{"n_layer": 10, "d_model": 256, "n_head": 8, "n_kv_head": 1, "head_dim": 32, "d_mlp": 1024, "vocab_size": 1063, "activation": "squared_relu", "norm": "rmsnorm", "norm_place": "pre", "norm_eps": 1e-05, "positions": "rope", "rope_base": 10000.0, "rope_fraction": 0.5, "qk_norm": true, "attn_scale": 0.177, "bias": "all", "tie_embeddings": "early", "parallel_block": false, "extras": ["exclusive self-attention", "attention sinks", "value embeddings", "hashed n-gram embeddings", "an embedding shortcut", "learned residual scales", "skips across layers", "capped logits"], "init": "uniform", "init_std_qkv": 0.0418, "init_std_o": 0.0, "init_std_up": 0.0418, "init_std_down": 0.0, "optimizer": "muon_variant", "lr": 0.00983, "beta1": 0.95, "weight_decay": 0.017, "lr_head": 0.00881, "warmup_steps": 0, "schedule": "wsd", "decay_fraction": 0.646, "decay_shape": "linear", "final_lr_fraction": 0.0, "batch_tokens": 16384, "seq_len": 512, "doc_mask": true, "train_tokens": 151400000, "steps": 9241, "dataset": "wikipedia_en"}
Each number is 500 + 25 x the weight over its row's rms, rounded and kept within 0 to 999. Layers, rows and columns count from 0. Numbers have three digits each. The size before them is the row's rms in percent of the matrix's.

# up: layer 4 MLP up, 1024x256, rms 0.201, rows 688-740, columns 128-255
# down: layer 4 MLP down (transposed), 1024x256, rms 0.0962, rows 688-739, columns 128-255
up688 098:491485503476487523498508492508534508533508470490471526509492534529465503497509474543514461509494459517512510498442532493437470470512520495485530508516452452496461486468486535518475480485531522528444484510536498521497482508506518484484528479485529520498512535464510508461538486487507540487499506532530496510502481512549512478497503509516467470508510521552479531522505478470478531434461
down688 089:503494516503484479500523495536472505483488501529473510454521493504479490514527524559491491516514463528498500491543441500517473549472513518482488574489500490517491510493511509452458472493465536528507499537495504526495508482479485496495507482492491483465488504523541497525499496497433488516515518472518493470502473474516531467488514520470466501521451509527444489504526524464505535493501
up689 106:478571451525491496514493502513508497475503502464502507474443491512541510461464485473486493474515458533518499504536443525473505474496466486514465502497489496488492496506485531502484489470508502472479462536490486466531491497523491492482453512546481512535506516481466489519478485530504522456500475517510484470496546528496509550493499484479532509503476543476503505445476500546473499448442
down689 135:442555480564486480492483522467512511489496511506484498510459490543513501509496471517517500475521465522463514525492504493510487474493452482499481496495495502477487470550507512478472517496500539458529523526515490510477512519490491498544418512533506541523503518459455520506513487507508484483485506538509502521468500475490510545490476513490488533534466497441484471515480518499469497495501
up690 102:512489516520493497504472479505477517474514492523487505443512498474491483549453540479503486520469505506460500500477542491495520531492543517530482498531478484483505512507569564526517491499507512492532511491510540500536500510504542462530523489471516491448512497483547503503511506502497479508477537470450569537539533541523481504461470530471515471530494545437522513533484492525504502475494
down690 101:477500515513530507508492490498558487514525457554502495517517500481443480526482545479479508471487463519502509522504521484490475495522477553506472495509487517480491525508521528481550494514505497505504484473499508513518515503510485475483486520468491445531538498506479534535537532535488504464489506492486505474522504495469446502514498526480481501518516469493522492488489499462519567487483
up691 097:497502561504474502476455476463573553542471500439481509438523539508520505491492544483475490480480482479501470490471518515463508505517506482510462494509500457463449488520533526493501537530495510547510502540496448517503496514500521508531469509515521472486505493469504485496503513452497491520532501475454534515502484517488458496514514522528509491510537484502484506552517499477488464503503
down691 076:517485498524472488487536512513495508501494481484491485516518482498497499498499516507462567502449508483549522518510482518506453494459523487525507503519536510509510531573499535491503510565520531450519525515521519524459486492494479555530499454514489510478535525487497517560520472428508509512495508520533531470484476457527529545483540521535515513469483488494460490460518512494479503502530
up692 103:489507507483472497488565528482457524520492526496470484510529484503500494525503516513464476553492504504511481465502515511487517523476513497511490533497464507478486469468487474477514488563537490501540468494469457529511502526503518507482485538507522489522515502518462500499476476521506524503517475493469475491504489509501475522504533502488481521497514533493486505521472444562489515467531
down692 100:466481560487512474517518502526468513520525521506458485460533492465505475434539514499471478557445518483527472474485547504496496514487533510497528522493506525519520451511505512503485489485508470490503507481527491483483510503505464498508501501499512463466504510529502526545456529504485505515507485524470463472490539503488474523552503518503484493491513488510455506470502468512495475473504
up693 106:474490476512517496497501455510482509518476542582453506506491524438472508464547500495476481518489492499517521507529497518509463468483504456512459491542453531473502521479518522534495555520506519490512507487492479471514502499481506514506512477487477498470508518522507505504570543511480449494476545498494478520484541454512513495520533521496484515504509501498547489462472511477527521520510
down693 103:483494478488550493501465505526485518550522491514492502479467463473524493486521530532479477508531523480518486506522510534489509482481546443494447506519469517495508493494458532552516469493484454469436500484489519503463467476522467512488522518480453519504505516514531473495535518505491497506493509491536541490505581481509495500497538542554527475548505513543474479489518537515546541514496
up694 110:478498474487484538483526497516515477516532532521484471508454506474463562497515479486483509498500486502484515472490490483472538558513517441495501512529513463513507496513507505501498495498513531489545499462468526495492438487516476510526506520488500487482460479492535491486497506513496461496472468459519503469499523457487490496465488501481513488503554506476533465486551467549542508472497
down694 096:473513518456524459520534524507481504472487492460543474514472497472498505484522491533515504490532498465512488513510543525515516487500504456518527521510528529544505473543499542485510519543516498511529519483515534496469510561524457535462472533517516503498492503531531494527495521477481527465489531509518509453497478554489499501512514520495521545507553540475511505522494496505518481509448
up695 094:495539477481543477482486483523465487523507474509484502507475504514481478536459472533438501522480512530477516474474475510486492512522519450503529498537517480471516486454499460479538493470478487483493520448552477480481509500523530497445474476500457491495461467524496459517506452475496461461561495516480494495542478532489514502514488500515454525514467522540510512515498489512460491513467
down695 095:513467506547456499508483519475463543473487491517492481523541500524479540469550489503528514490474497497482531497461465482511433513508500426528475491501515496467512536491497479479497537487489532503522481497528496452480480509507546499469498491528473518517520521476517467468537513467515490485510468519525496534466478533488460492490484499536519471471500498504523515508477458490460502504469
up696 102:510503520512490514485531478526492482541530579515501505471521474456538516479483506508545520520517475522450515510503496471497515499491489504509496479491587485479502516486510481527522487518517548505520457485447472497519485543475498455456484506502506487489542508490459525521464492513530502505526536439483526485512535497512502442517465476465509510516500490529519516491493468496514511509495
down696 097:476490483520528494508519480501508469500487518478516497504498453514488492503515477478517514483479490487499472529425461465447511483524465463495492489496507541476504461447507483453512447500496495468457537451469505484478455537507521483540545510499461457485505523475455486462536520467498506461500522520492540429516523505481491527482487453497562514475485491490493496481480506517492502523523
up697 096:533478490495531529513558504511451508449480540474485474522498510496533506473478494490497506489477500479489503496475485515466516532523489525496472486479498485489479480516510489518506531457503514464521539512529494518461486461481511475490496539476505526493520510527517516493522480520548481540436498558472515508484512469484499508503442521488522546511496530453500480475469495534451516485499
down697 093:531454498497489493487542528518413500481507480513508487491531489451497469496482474533484507492523481513491524487508514450512513522534470521466489493474509492477539511504475495491485485507480529473516524546581471529454522496479491517466491488493490520520447543514494565485531515537484460461493469453488499526521508499512507497512503474481503494480498480519518544439511499475504509539510
up698 107:484448454528495464523504532523498533534498513504517519494512508494481539513511525513511463489494506490513486445548479485512484497454489526506533516495458482498494487537483489464495459538482514546526498455529440501515549512535466491516496508529522510490485429491498475533509498456512521466555491485498494457479479452511490472488508486516493478525502489502538525484543492480495524481512
down698 097:479454562510513508551504499543518528484501534524524483508486539464475500507521522516509489470519519511543510491502508485496493473526523482489532546480470495497491503506510495509501484489489506491524541450518491477459477493500537499531527485470502479491505500473537479468540507466503526502487516532521512479516510494483522494525501433523465523444532530501453518540501483466521463504515
up699 097:515510533482486484549462515494521506507499519522500516526533514503512507544498489482496466462525557526457521486488488496502494508489549478497490459517569438517496489516538527515510465493498503477506495540538469490522475494509525516459506547499525497513490514525521472481499501503445502488481486473498484496465487503494510527520529487500505484523485547459499478463499478557473496524551
down699 085:547513490515490527483524520516523534467516492570493486496556493523519481497477520496489484530505517527510492523501494525508491515499462467512493504508523515505517467544484474452493458548476439463523508556495480502488502519480511515497545508512481497518505490537525501500499439500514479513481469526476513503438505497510501557522483497463494495516515482550439496524515496515458497484495
up700 098:498544537506515524505520453513479507497495489549508494459477495502496495513536541530511494493507485503480529486485463486484534522484512531483478520485499482515485543512513452510471518449530507507495475508478498514474489540452497491496499490510510527431517513527487510479489492496520532523491481518470501498474482514487519476509493466548498507516478538516514489482447494451502489546534
down700 078:449517487470473542524498515504500541506497493551490493506483464516506481463519532546465492451493509517463494470477530536456512553473496491447459519529500521549512514505468504495529536533461511471553510512505491482483564496463519527498539477539540518536485492511482510518457508483525479508526516481512516496514451469518532476505464541509493531509448473516463521497526494512491465515483
up701 094:518499573508470489500482548496483509546503502521500526492494525455490516519555524444532495539500517519483482456494492507497540502489460507507492465504504500482524522488479468525520517481523507493511507474488509549563481531497463528480477493537509491488503472473500500521520506509524509495500488502429450487518472556541477510512473517476526507497461487514531518490476508500475520466510
down701 125:485457473501518480519486539510519509576509470489474485515499494455486467508481547504525547478541502503498522494481538490507550464508436532522463444527466505515526534511532483529515507474508491510548524470466486507471469490481499534488482525508540527523470525506472525507567449503500497489486521524484467498476529525516511542501513520463480492501502478522484493536508527506491508508482
up702 105:486482466469522453512495478472472493490484532520487488512473526515475550486442513461486505466471467520523460503458491515491542489458531510496473488460506463514504519543493536494482462549493521496486445468509512525492453537509503505488501457505504536486485510488485529468547475473508493523498451470483489503532489494459504511499510491480529513525462527488475530520538474526474531493494
down702 153:482477500508520497491444506494464499526457521479539510466530459498471534533475485502495472508544495521505529514459463490484499478518480536485496498483476479493517476446485493512465473521521528506461511553510486517517541506459450517484497479512511522471479521544531491505493493488523546489558478484481545499523461491448462515498494535533477502560490528532530499451492490521452505495512
up703 099:519452500457498534548512505445502529516504520479511508464476474463496539473521533483494437485518480534485521528536540498520500490482509476489516496509532476546481541519531537465500458512491493482500509489487535464527518503521523515501524492502511508459540517493545534508541530512566495494469512492536520524468486496473509478496486474516552503496491496518533495506509535539502463493546
down703 111:465478515503505480516471476473496544507486532522525453529520473509497458527557554515505517493509511479496533483504481496500517542504526492514458515519553494541492497498526504470502514480497473501526519513477522499526522515475458476517514485459485505505479469480486494489527500496540502469489534514491516478532477514450534501490464477534466549539512487544535521525457505496518515483520
up704 088:526512462485502458489505469474449521526537484525502571482540514534487517534478459493517522497537489508521489527551504501525486471487520548516506515501492527478525504506478479536478496478513515563531479472507481484482509516552527484515482521493500500468489495492512443531498463479491462496514449528458478527458515507525472498492551574481502498455498480481525484513459469504483523500469
down704 126:482539472486538489506497481504529532490531468492539437529512474485486527547532481493531501497509502465455509506506507478469492503521490496478507456498497479535504514476492486493473522542496463500530486468528459502469498555507498524472530511494473506479473472494501484524518481442522479518538541498499436514508459488502495531490537512502512508491473530569519536490528494492516502497508
up705 111:498475494472492480482512473462512487520478480518488471507502550512464508520525484546481493513492492507490504544528520495520538436513496470512448485498508510539492536519517491549470454480519504521501515481498494549480473503538517489511481502523541506449515469505486542484509495469480464491465449508471458515516472530463516529497497473545494518471460505513561516464471424528533486491526
down705 094:461469500517489512466476474489434484474484510524500500504450498495471534478502525517492504488476501497500527474492499491503506492518489475479506474494530508520458523529508510478514494491460494497555456455517532498504467494465509489521469522548466454468538490481541446527516512566549502500452474488465554507494447536477505485466509506518499485522449508573499500446474498481486483502490
up706 104:511503487503470512499446483504463485494541536515523439562500483506525556479466459517451486520485505493472508475492494523513530489505507531520496515468497518515529465494499497510499510514483489540536475496481484498542493526490493465529492497435521528497480529529527496500484478502502554478519528490493455496514496546497502506463515490525436472499538513452479469491501509523506485503488
down706 096:515463525478471530511498500496505526460481510497492480507495505471504562496525515506501534519502507498467520516493477504500539469476487505463505517490522533451431468551486516496478520449494505524534496522493519454537510489478547507504477492489436477491505519474499516486495500475483457535448496487461505444506497475481503531492498499551515484453515476483499522473542469487490468502458
up707 095:502451550534508497473502497476480470524493488484473555485527503514483493520464478486500527502506493480553517465550514498486518492497505460507441556485537484512467461557508507498531508502516496486504501479449463499462475479537543505510526488542536497495488503521488526520504510474485503506523492503527513500508459436506517532502494508503530470459526474503505488473508481494491529482475
down707 091:548499556559518520520506500501512485488498497511523535496540493527504475507489517523451511505528484490494524515564476468491537501468510499419525466520544515480509501479534523540516497454554497501537470503531527514507492479481515535470512492485465491497515481488536540488473517499509490470495515528511494487483507535482495475473504517481457459538512495503518476501483503533490483503510
up708 091:516467480523506473526521518569549500509531527498485489497483486501487505511512502471498449552473486529465519493518550493530492504502513480491517523492517519517500553461494493504540508459511510472504518501496504535421516481468478499495523511550526476487505477496439485495496505523516481444464536480481532511513487490476529504471479513498507557490523521518494514512469461549500497468491
down708 090:508482484506489493487469487558469496525503475467473512475499511528485496425522536487514464488474514527500493502512513456529490554490504488469514532470514516511491450520495485475487445506503495433519548539507489530424500491534513495481487526507497521489459518548478511495521489486467469533501565501502510519479502518506519504490502522474514492486529494487459513508512507504491495448522
up709 098:519483521528495457508530499501509495478515523498491520513487533493487444511502479483499525542525526501511510505527474461508512510511519513534485452461459550452491504452468488510499493495507476456476515530515494491518478476494489495478510493498512512500550502511536464509515517472469496524528499519519540478472501537498531495527489530467515481515490519438474466460477504487482535504502
down709 099:460485531535510515528455476504494522494478460537557510524469537461500472491519523507539476490545531501537505504486510504579545496534495507526493493500465510509497493475520527490539454458498510500493485518513530467519540547508500502450518498527490523495473533460532486492508502515513461493505511502500512509495465498529536481534533479531477528516539520522452523516493524475491504528512
up710 097:482516494488510467477501469510483498492468526498464528545529478495503524518518502535565502494493522490512477469495558515540470500478475520513473541518473491465515517452470527521463467488504495516472510472477542546450447542534512498515518478478499498473488478451467493479520515478516489510539482531506506536503520444483519515496455559487500473509484489476505548476503469525514488450528
down710 109:507557464473495509494528494539488510551522521446475495464499531471460522476487474444537491475497511475527515480497465516535492498470455513519496504495517508502495496529501478486482461525514498484554518498523474494433506505480525516470488483510510514504507543537492481516525486478499477497523548475534507423512528537516504517498530492480512508481507496498499517489485515545493501498502
up711 101:501459503452504516486471501500514513513490514490500504501526500489488490529474462465520518497475504498506547504437547535504463528489563499437507486467496423500508481465512514503513494517539510500474530552492533529494540536504522456504435509477525514539508497522496540500520489486470519490527501480501495501533488470497467470469472529502514495534454526508497522523502536535511505550508
down711 056:467488520498537493506524489515525561489457437482480479476440533505490468507539483458551527474469496474508491481486544490499471491467511516510500489513502499483551525468511455464505508455496511501494503524514526524515506469491553496489535530494508479537468539490513527474477521519490509516453488509488478491528476488523493496511500475465516482473483477462456533475470537543532506530485
up712 093:503510452530468465488518508544500542476513530502467495469531479493485500509439529509481490543542484475520513536499523501466510505525474501487508508447503493512426525458562496488480515469466510563524488511501495528502490487530524486462526467513512443525496463477528508502478505479506478517508496465492510487483500532480496528472507497497493470501536493528499513493514531498479531485529
down712 101:455494531512540526524483547522493475495505518510471453486490485492492503515507517503477517521508522506531515474523468518484515491507524516481540571559469498464528464526452489519540512522452500519477503501529500499512481457496510491510503518491467474493522504503505495481473525464470516520485490473544496482480483484500488484494498490492501509485546516458455536436471473510484495505529
up713 092:492495497519489487485501468454503456533524505469513537490511485520464486488473517442531480517570536504481518501542518531537503497521480511508492522509511496505527479468509464432459520521517523515515500480592474528514484508540493496522472495504482464510498506484536467508497493506510493501513483515499510486474491503497532514481484495491444488481434548511478527495489477490516497512498
down713 098:504528527503494498509496529508475471491480526513583525438491491510499506509496499497527522487508474495521490477478492457521473476498541472487524500496532544474492483517513509493500499543498526493536468498534453508462448507483499509470519556484493498508511494526511523501469476469479505521511547513482477514501515505477516456494498501553454517481482525502519493480548496533501484547499
up714 094:532504476498491516513553497526499516514508507473481528494439556484481492459507478491513496527485456534504497530488517483457519510503457464539509504486478501471500487496477529507513525470533496467441503472532506543505473543517537477519498471497522532517518478544531519516549497519490565502457552486504515523455477510449489511522497517488488499472477453493484526542479475498526485486504
down714 112:533510518499498454502502500503444532488499514504529496496517513474524474505517527512501467536442497525507472506529552519521478536533429481500452493517492478498486482518489525484505467498498488463489548510480497501487485513523473491465526463507473508521522477481498518526494528528567501506512488481501427466447516538467492518501504459528533497499491553505496498497466550510462492528519
up715 089:527447499466539501514487514476485472516526531480496531512505515518465527474463481487467519499482524493507492491478499481520463481490483534510503489513490507510506539515502516515489509476486491527477498469551524554506481497509509429522554442516529516467523492497521502485501508507506537507480516518525511564534512501549487493500527480464522481499487546519508510507534511520476503519492
down715 156:533495528485479487480496509467535505501449526494537488471497486547503521465468499551516507543500517496470583488502536497496474513461527497478517472500530536489478505546493492556497497502476517484529533498557560492483503471523513535528520540524522505499479524531503499514491555487503493515490519469522471519497535494510501456519460512456508513526505479525532519536500490487496457464506
up716 095:498502555513516530478476496520529498511553504468476475515461510458522496513470503479506507485496479499515498476478518541492540472484526525517505511482507455500489503502526474511548538506541487501533454524452523464463490498556479495499539495499499470507523505533533487482490482478487503541538543503495541496531518536513510526496510493520489516493471468513499495571527510521432486474468
down716 108:549466514496498582548486492508525529449472457531454482476535494487494540452517503501485505507472513526511451502493493510501498515501535506502514487558506561495479482494525465478526505527443541474520515494524525485504486476515491466475523508510504501558521452485483491523489464503515516494487511471500514504509496472510523509490500547511529480535510497495488530470497519486524529529516
up717 100:505537488532508530495460497486536470474542512499488468494514519504528477541463505488474534489526512487501449524441481506510501499533516544511488512523486512500471478520475509431539508492539500473499509498440475509512512537506550502518505520486499485509497523481508505527486500502532524477523515530553479503521506466479442517472461507504513495501474504508491512498482501465478508474482
down717 080:509474451473479548472521503510463517463529457532509501457486523477562477513512520484501543508477522517502471519473479489483509508520485525508487497477532477507469512542505490496506505479551517504532493496515479534518514530502510487493512502526520511508477533507527494483429473443539512448548504507518510487505511507524525466446505504505497531537502541511450488514500517521497502466496
up718 100:527493524514559512532525515524517489462475524523474538504528533508515493507493535469502462479531516524501494471490534497555540563495515548493517515529467540517483560476472486526515462460505517490507546476485466477508480485503502522521519478501491490463520511486478484519497529532500492511508468515509498500499495489446479495520535526517520495483513549533466485464505498529494461462486
down718 097:507511514473484519514509508484496472495521484509482511517543538441509476510513493507492465474529523486458511542480480488496500508506514492475478490522467535470566532440484561502550462515507480490509488472492459503472503499491542512514513492515532476494510499512493539514475538498484495553541505474480504479507523527450486530472512491485450494447498506524527457577516530491470498513479
up719 106:496528489473488496527500522543465484489505510477481496467495543469519520479525524478494478543484517493523482539504524535456510466481522526519534529495475501470516490470505501509536514493526484555524515474492493479469487483518490557514491501502470526512494561534501451515532489510482492482519499504476533497485488506495512496438528523526517508482505510513514501492494534470471525505508
down719 118:452515506455484497526524494531523497485490562524496488483480529538494465491543505498479493497484496532474484502482510536523534454431455491501499494510480491519477479474502441556493555503497483506452535499494553492481469526519474539523476496498550498523481500511490494473456441513494487474468521436495547457487465510498502481488490507511530504490438525557548484486492490466509495493475
up720 099:567477486507475455504506516556456442494519531487508486501522540511508491522487525519530465458506487505543536508497499519529468494504510496530505493488516487510542527541526491523490534500524447513529491505545482492489489487539474486489500489475544489500509547493504483475504484498511534474470510498560536504464549500472512483544497524472491525517481514509464530477517517512530532490502
down720 134:524474536520490513482536469508511491528505508478502492508497534520420513554502473499529524510526526551500507508492466494485546476540511538460518495541467519492480487472465493471501471485469531510461503499471504500526500513518474479500516462496526442432477507489498458484518498497483501489485443468512510541504533540512501500531505505505514448492474539475480508505495497471510472523491
up721 103:533454480485499481490490554505554508488481503481501503531419475530503507528562485473537490498503548543478522518465485479487557503484459472472494527476498488522504513501505477494514516512525525506466517504519482500473513495474522508463487505503507467517497487443505538522470543523514501512478510496488521514520486487462481505510477499505503505494545487474474507502469457487477537533528
down721 086:551504502499464467522515531528532503503484491503499463519476501535478478467481449499491527519475520531491496519507506503505479513491505474497486531510513515507475440531503473497533492509452522513474508492518511511488467516512507500495436483491519493533484467492491489506571507531523492484551513465509486551493513511499483479455533521538515444511515513510528495529547528470436484499505
up722 105:499473504431490504485521553453497492470501552469466505485512444497505521477460496501501503538562511484504505508513526468478466487490533469468508511497500503542542486492466496465494497444488516500571483514522531473540539468510526507479492501512502515477495513511487508447476528506504504555527469492539517519492510518516505488529513475492511550512461501492507533517524485491486534492488
down722 083:493523514512527505490485486457492517487500463539491460502495524460535527536505476509522511498519500506527517472491534491472497505510513466509509483492506493504499478524475508483456527471461482497523529460520533490508569480562499464500505459486527484507464501519477486480522503489429468510516479460526477520476429508470501526484514530530484534470424472529443496459524497451543498501464
up723 093:495487527495525519469492547466498499500507466486496496486517502518477489519525437472495510530507504502499539485453464500458512501503478499503490504501507504506481484503474473488526456466507502523459490491470469517560509477500458452500528501511506526489490517496505461516504469497517484523539518488461480485463500489473501549531487490492481540503496518513431506475498467500539522522479
down723 093:503501515494479491488474471495509525516491525520526495501527509533482499515522476493515537516541471487476521505444521493496485449536516448495520508525432534511533507495521457484553459504512502484531508483494506544482531515521502487490492460503458551537508476476474483548511521529452473487501471550479518502497492510520485511504520511488480466500534486501509554534521507507511494485489
up724 096:507506470483522460487438518507546516493473490509473511480478496499507542513499473504499520502464488511468461491444485489502504502489493535532498509495509500518487495490512484473518452504510493509510520559466467543525481503491507498506477559525511495508473492513485499477534534487513510505526482528533471532520508494502506509510497494525502560445513556497513504507503500516457481500531
down724 096:484490454495525539515518491511487488536517485530489506513526482492518480494521456495483485538506512453522491504498502503534496498511496553477540522524475518509502508528504522507502437483514509499461468456495552510453517521457488500527496506484519503556529498501489517477499479491517494509494509479496499519495498552522481510447531483487485530482516515477460535479485511571464483529484
up725 095:470483497449541475521495487583489485523531527455461499528490468540527528479507493498496555530483494464547490480444480456448502518505541455460518459455488520490456519504519453476486524510494525489509505507486532468508484512508514560482498479498529508528518520549544509483505479514503563507524486508507497507494507522513533499494500477443484509448509538494535532505484500497522457518511
down725 101:483495449485554502529515479512508537475513478551467511481495525504477542533498479509469480490502499461518492445514458478481434515501540489487507493531533495508458514514509529545530510490509528539497471505533506445537512552478474459456539512482502489485501517484517494504476501512503536510511485492434541506502528490489508481526487524511515553506536491508532538489480498508463490469512
up726 101:496553493504497499539460458494463472513511509478488555497518513520509469532496485500519507531490496490508500496500469494464542496496471526503481514510505469518522493460547485546495506550504481458523532494442523514478527533487545502497493505523516518507506497503491495497479521469529466517539494433459542522502473464519491469481523543492485512454558489512489483503504487503528500451486
down726 080:491487531493498468502471481493491464514550485517508514500480494468493523435482532522476530520510550535525472538457505479479520513512532479494468457536497516509511511511529511521501481517567476437505484493483530526462490519483487477511478463497495509500528498552506501485502515500511503493488524533507498539519497465484467485507523464522489509488498547528475473526506493502507496434457
up727 100:495518503563488493512495485485470493463511522516540519515515478529543520502536534493505499476493463512461521555475498485519437490500504518529502487509515478492450540491482468466497517492468516532483510458480558511488501487532491504487519470543521539509512497496480536481479479543532478515496539459524502481513544463487466470518471507485519481519510507505507509519549540484474475474500
down727 138:485520490536500525515489451532509539484484474516523537554454491518486501507498467500492471525502546505513477477547471488491565487542475484505523487546484487526504516509470461500520525506462508498522510508489533490497509522462526460481525485478537504478518501502479494504486533491511479485501501507467512504484482467502491545518497491478554482514512520533488512453514479501493519463477
up728 101:479497487495543511510479541477476511519502497511457523522526477537509530494505470500485544491476484481494450472465504544502482463549540476465471506532464493494487520494498481460492494547507498526491512489525481489505510526528461509485461513485494515506477515471525500490514459481439493470485487483487479541524452524481540509478495474498506533511529495479505550496504453529518500516525
down728 121:491512511526507514464478505460507473469469485494473496456521486514516464472483500515518540436513496483508518538502466539497501529469479457444541502521495486510487506502466507473456500522512491525477524488531449519481509515505459519461505518471491505490517528487530528508510523491466532475513531506472489542506519518475505496522475486495523533524479539478489511561493561531495494503535
up729 103:418497508487535536525488492485520482521520517492483478484520465475488564491467468474501494484516518485508490501476511464537448503478493466527497526495464477489476482513534465514503491464464498498491502512497462509545483492496500482440499485542446533529517464504472510489477539489523471549545511485487450470500501511497496466519507479428480475479500515507514441478534568460503478496466
down729 106:485490467495496503518505498485488487510498526496474508532522414505512504478486514494479466504541537475540528513523518497530465531504472494479443490490500550525485490463508470535523492505450481524517496513478510505494552450512517518536504505518460486514484468479467496484482534493515472491522511484480482490509492502535503477496490487474497475528526480510494491518536464488485512495495
up730 095:500522518514532462520497516503489507518487482489499484487474504548483572473507514459518476462503510536441500496529511527456487522470514505519523526472539475493517520478493503510509535540524532500516506521469472509561450489464478506503500501489512493514510526495528487484511477479481504514491510476492500460497471527504507530503456527458550502486505512544487514498446520487464532467519
down730 123:531511467520495470504488511479485499480489490502511502517466516481528490464467520557499488454523536551467528521502543527488469532488546522476475408516498511499517520515530489498533515484487494521539495484498530494429495499500490499486506519485504506528475473505463531500456560455500505473519480523524470493512540516497504508499513528518508520482521466466454554513530521497521527531510
up731 099:478488539480483481507463507495498530504524502492546484504502536486461487522539479486532494498516516528592479482516534490504481504480533511508479524489469488510537509483490512516546521501462451464488523569445502464508499495529448471529514566509479451493472492467491459509539493486490477450508542516518514486505536491524524465533502501502500463500506481497541538477497530488512534537484
down731 083:482517521542489494480473503529535543541488480494482498494466569483514508477530497526487507503490550483533489487513522526468486508491480522538527503504522532533552474491478500533488505528493503523475513487472492543492494487515441526463484506516441498519467529463516480489530515459552457459437542535496492500519508486527527499521503494530479523555529500492516508485505479514473504502509
up732 093:533511510510553492513492506481500453494529518532490482561501479504489519471472473539493484526471472541487498487492494478433558467501492494470530498513446504500478491504470494539506473466524495501506525494486506484470516508515526453504542460441477484491463497544495509540507508512528516484453467502485485478492525546450471492552510509486526472556498506485476527528527509496480519484549
down732 084:478497498506526526496487497477525459517484506531550495471494518523460482469505539495525487535529527484485479504504487450464522520558469555518502490492487491533454467542516534523455513497497493488481501489486495520522522517530507477504487466504509513477463495556499514503460526489515491493488528480503502473517498518516554476505504518483532496521510482464521513493544522527467484503475
up733 096:507525491495491516472538499501514501483528505510510498492502488546531558487493477435506504506459518505471473504497512518462482515514508537521479491514467507506498500485508483491496504472524501536509531526505470479536482483519529477500480512470482517485466477549498474495545536472501517479485527527506550475554548534501503512516519467504469484518533512473547488507509569483463532494479
down733 112:550482479517529492517495451494485522480531498505451490490515514545493511512499466485512512522495490496530497529515494519486485472459508485561513489476483511503470465504477444530526500462515470503520541524520492502484504470552493510556485466498500516503523486512509479512464526506529539483497553465518495480519508514545496529546512480477502522562559501495526492500474511541465535535461
up734 098:457460491489452494512521502465497469495502463475488510437518545472513508463523443515509500490470521514515512445519516491502537490500482481466524432513470517556478525497519515491543523476482506527517502478474488487511494484486486526528453495545519533458524488474482499502508476522472473542479494498512490473517515509478484465491508477520517495498490532507508513486506503494500513473413
down734 092:500485474563523504521516488460502517552449466481482487480509493529497526468517498549504510524492484485492473558516558459484487509457467481502560511535492528547499492533511489491504498505544486506513511528505510514504516474499526472510427533505551515523537518478513481485497482555475511489494474475494506512500513495538503526507527494476481488438488486488529500508496469517477498501520
up735 095:546504494497489531534486487485498524487522513496456507477496502487488479510527464503522496457486533542494487492452548505500546483495496469527486467481443492468473526519518494515539477532532498505466553509487518517481463490530554442477465504512519507475456505457455544476466504481491515537510467491490478516503511514494514485535488517506530482457499478492505484493506493488454500546516
down735 092:473497479523459489467474505463530542510508508484513487502489505480472493508530514470478528528483481464566500453468479509529511500553504480524510474514499478497471452576431477500495482469514519526507518489491538448542465457479482511541495491501529505499475510524515460508469514497480516515482515464484500478490507497499485502461485499472471503465549486559473500523486509484457503511539
up736 089:486529511482499519541508492518471511489511522476490508523473448479495457478520463488494480493514493534502458550501496540506531485473478532457504505499515492505485507461568519505510515442549501508505444498491487498513484513534523525507503459538458491474504516482475491499510492464475524490482485479481498526486493489508503458522464488528504480456489489498492531516451505507501547510532
down736 099:505498522485510501515482457517497498526541508452500519475515484566520451529510509491474483484524509543522506506495551532534522473481494498503509516506489467531497511505512494501483527521552501484469473471490514478471500492461464496474519478513501513491507499490439508494474507497532493550489516520519463480479509471475488510517498506514500512485534524511452542486486500466486506524494
up737 090:528547551487484479530475522522481524546515509511467487505481514481516531531509452504470506517537488485475512520491505497486537508467483478503531521489494545462514499494559503495487534487504522529518481471516469528546499524486487483481506528516497485476502537501477511493512450501496534519493499515466481472477477527483500518527474465498491477495517499481518460554506472488515489486509
down737 113:545497542471506523441519500455485489486517523518527487473513495513489531470508486485464476490478519479505486475458488435495541455514485477531464506498468497495515515492450498521521474498484501510488517496513444507461465500516468529492540515476532467469535489510509500518494482449531513509536492439500517516542479488544522481547531543477493471502514520572464540480486472476488455459519
up738 093:504460469467560479500454502485488491552538534456491519525507476462473469534534462514497512540491520527517495522506475536487520541516501497478456533499531449483480524499497491502518480533463495524473513563477528515512528518532543473478522507492468497523486481493513544528483480508511507438496514502504477457518499502467516503467435520523520517515516531537463498474482547513498500493513
down738 112:501483485506533504468537531491546508479529494496504484489458538508484477489541435480471483507519515494562556502519497469486522476500519513479521459520576522465496482488473508487494497500482485522493510496506466469442494497493515490509500512473532511540478511478481503557517489488483489496489495505517442521536444489498517484501490495476510466524480511486440477471510490496512471469471
up739 096:517502481502522546464526492501479487521520532559478544483507498524492516529496477470494501465485527477514540500486497523496553467485509461511508492505488476477494496507541541514487497500517514518546512472537498481502509516490473500505527506506482499495572484520480477488488513499525485492472516520510541504487478489498450495505518483499526488525468474478512461510507512485503518503488
down739 076:506487493518525521463480484463484504490456480465491515453526520492501474495568499532473442498505544531518518484475501565521488478489509502516515510496461480481525489534529527518514469516480521497500498500470533499500527498557513534490510509507544489467517499495514491490499545503493521483507493541475540537534445527478510507472504506520504497506517462476490572483496563485526506526528
up740 106:557498509461500532533483470460547470522535541494447499505475508526493482528492501530460484504516481532524493485491490507468500552471520498484488498561487523534468489585514452510519506522531507515510530497518518519528459522536538506519495513523521497477504500507472563514559488514471513505511490532514503504512505519563534516496491470472463506514524536492501501474523469466524525466455